config.toml
head_dim = 64
norm = "rmsnorm"
norm_eps = 1e-06
optimizer = "adam_variant"
decay_fraction = 0.701
steps = 4249
dataset = "wikipedia_en"
Each number is 500 + 25 x the weight over the matrix's rms, rounded and kept within 0 to 999. Layers, rows and columns count from 0. Numbers have three digits each.

# gate: layer 5 MLP gate, 512x192, rms 0.0802, rows 495-511, columns 48-95
# up: layer 5 MLP up, 512x192, rms 0.0802, rows 495-511, columns 48-95
# down: layer 5 MLP down (transposed), 512x192, rms 0.0788, rows 495-511, columns 48-95
gate495:500477479558536548482504474500512503507520500510506508494489507463512519487514523511533485536498496465483495491488548524450471536526514545484492
up495:510537486487499490451502496498533484493516502520477492495439482491559493488469511454529531473456521540490520492507486479500490447507441491478491
down495:474474548504523536502539491512503523557486513469514457536455506543481501473499526519490464506493507496486505505455472541536529459573461490492495
gate496:505503477503526516523532462537482546476462489452526465484483508468495501550502504568513478510496519489512509515523486492489507524509508532547497
up496:486462516510492496510487491496498490464560523505556494470526445498560486517490497517470525497507474503533508497544457480471510500485509533539485
down496:495524468513492523519515503481479470475519461492521484498540513491517502491529489521528503485505494498512503490491522472503492442506524523474522
gate497:519460516495457504554473519484508504501467488483524446509520519472508547539572494520510464485484499510516510500508490499503507478511515494503514
up497:528564470500540484470518458563519551490493475457494561479486528511522482512522467455505539489472520491486483477508493504509522488502485488520488
down497:459494477478525518514519463498482533515504497537496459505503474466484497500522493480530500516499517501494486481497488487511510514499490480498501
gate498:490489469474515528484508536519476486484517530513498449542518515452538503541485514514489485552483513523492519520510508548474503475543510512466531
up498:471513523549435536486542489453519479483498513539515473493507532508518485481505507505537498479542521524492487470509511472523539485495539538517506
down498:516471501502503498478486478485473474494487530485466487504549498447538504539525507550530492459485509498504502535465506458475535513523496468527499
gate499:456494468537511505487520524498499556493535516493541527473485484502488524489508480523520482498479505528494548508515552484455478490531524509472511
up499:509499497455487476512541544563522550485517515500522463480480474507494451482485486478507518461527569468523517446504495503513489499455540498519542
down499:517551490531553484491513510517500508499508463550479515560499507479507486510510495521512519483524513494550482530525465522496501494530504483454496
gate500:499453460501512499497535496539449512474526508450502483498495456482469476483485489502560509478507490504525525493470486512580494476517495502518488
up500:477488483459544520518464505478518498540492499507477483525544490544483483443469506517542488489516487530547510441542481532565494465476493514517492
down500:483536533501532473491487528523448509484509491516493552521472516492492487535514548482500538533531529495499472486500493499498464551505504534513517
gate501:487530517511498454505468477495461499458515480496505483475477540515542489472442480526521518513485466520479475532450477520494509509509477485517533
up501:523524516500477520488481520470499470486469521482494518465478485507513491514504490481486530488500514520507522517537494522538493493473476467517522
down501:484523503488497494514475490544500536546504473512508507493537508497489504543483497548498489544536513521509469494470485508482494481492498523476493
gate502:493501455429510539505489508497553476550521465463517509526524437500519536493580514480510536517498534452476524514516525506491523470499494519495509
up502:520508531525491497540490509445514499501502518473474540488506540488525536470489466474506489532446509462538533462496543520525487503460487474449523
down502:483498503514525527502461486503473476464479466514497499457497515495519534518528475484508517474517504545518499526476509486557501498509464463507539
gate503:529485488498511495504487475528476526503541490487498469571518469483505581483471496518504541523496509484434510470546522495512495455508502500482524
up503:490519472530515487516506515517535508535562522513511444502523478523470545533529477467483496483456464482544488527484498532543500495501516487521480
down503:522514518475475502517449483547532527501535518497464486524519478502497491513535505432514519515505456510437480516495516502501486489526484498478487
gate504:513430485533504474481508492493509497501545522500512476467492482472476542494451499526525526482505525513506485538486557470514480485511506548468529
up504:500480518508479483466506536469507522479479498478485496537500481471532467490513487514510498550509511481489508551506538533522471536476470517509529
down504:488460486511482486514549548506528505484523537497515497476458501559484477514509495485526519512491502521491483499487493510527543453487518491498464
gate505:461517457516494518486487506514517495458526507548526498494448507512531485488514498539490486498513508497523565548512507518485563528498549497501518
up505:447537540514500518494475472540480498529439511490489468485533514508516497491517472510518512491478497500543527513500475514484509509508491514484521
down505:493498485502489471471516525511482504516492489514482544469487501569528465508497546601516514515545487518492530489493461487476533538493521513488532
gate506:481497459486496495514507487527507494473477466471511496522522539486532453529484532502456493491525503475518550564520464515482476497513505467478492
up506:511493501495515433507497494490505484488520520539487558510519515547483504471560456474454502526532519510473480474492482507532482494522464493509505
down506:517536508482459493504491499498505519510548477494491519490517509490525499545475470464489500525438461497468495498466505488523501495477493505499490
gate507:484479498451479496511538491489543505460512494484494537487470490487470469479541485472470529494533515504493485492471476500486531515483535513509508
up507:550477519529495450512442506480486498465497510509523476510491462486496509512491511494514455515522555491472567523532509498519553530495500503512543
down507:515498518500533477472523524510505524497524507539537504518531517507534468486462507484499459486471458537518461525503518480517538553526516499481496
gate508:527519504454532482520526502535492483538474510481504491479509538500537507464498494497496496512523501522491528528515522535487490519468483500504526
up508:537523511526516557504592498518476466532492531509476505528503488552522489448511474497465477490468493509468510511443478505485509487509502497475505
down508:526521489503500478527525478528465475489483529512537505491560466476525507469496485450490510513514485542512531457495514540524474489508507532493528
gate509:514523523517534522515512524543474525514491495491494550489529473492513530491490470520443486500506501519489476503459496460511467492509517520533536
up509:486489533484467464499480522534489497489518469507504510524492566523518527481496482495504488473499482506534475518469522501497492474483520516496515
down509:536492483487513401466492477509497497500457506516515500507493481477483507456511486478479461491460543495486526524527493506522524528498491475533481
gate510:464504532486492517478512477483495522492533514499507479510497516539493480474551525486477520525503514501549503511455470529488530491493496481489457
up510:548466468523533486483456531450502483510495532493513546497494511508513520482518545562480520478546541487504506497473498496533501519547439499496507
down510:491430473467507463536477506545529476500454454509485490455504529459500488525560470487491533516483479505510497510459473489495475458503497459484475
gate511:518487503509469534493474482500511486478514503519495492531533469498494496528496563512496490518570506490488479484473480508477541512491513468546509
up511:499486519492494463527443440543469498459497517538505521463503509502471476480502499463516523447460510501470493510514473515519451495489512483458513
down511:479527461510531505526505523513506514477507509521496489443498514499525465487498494534513493505498504465418490492495490500477434492476483448486474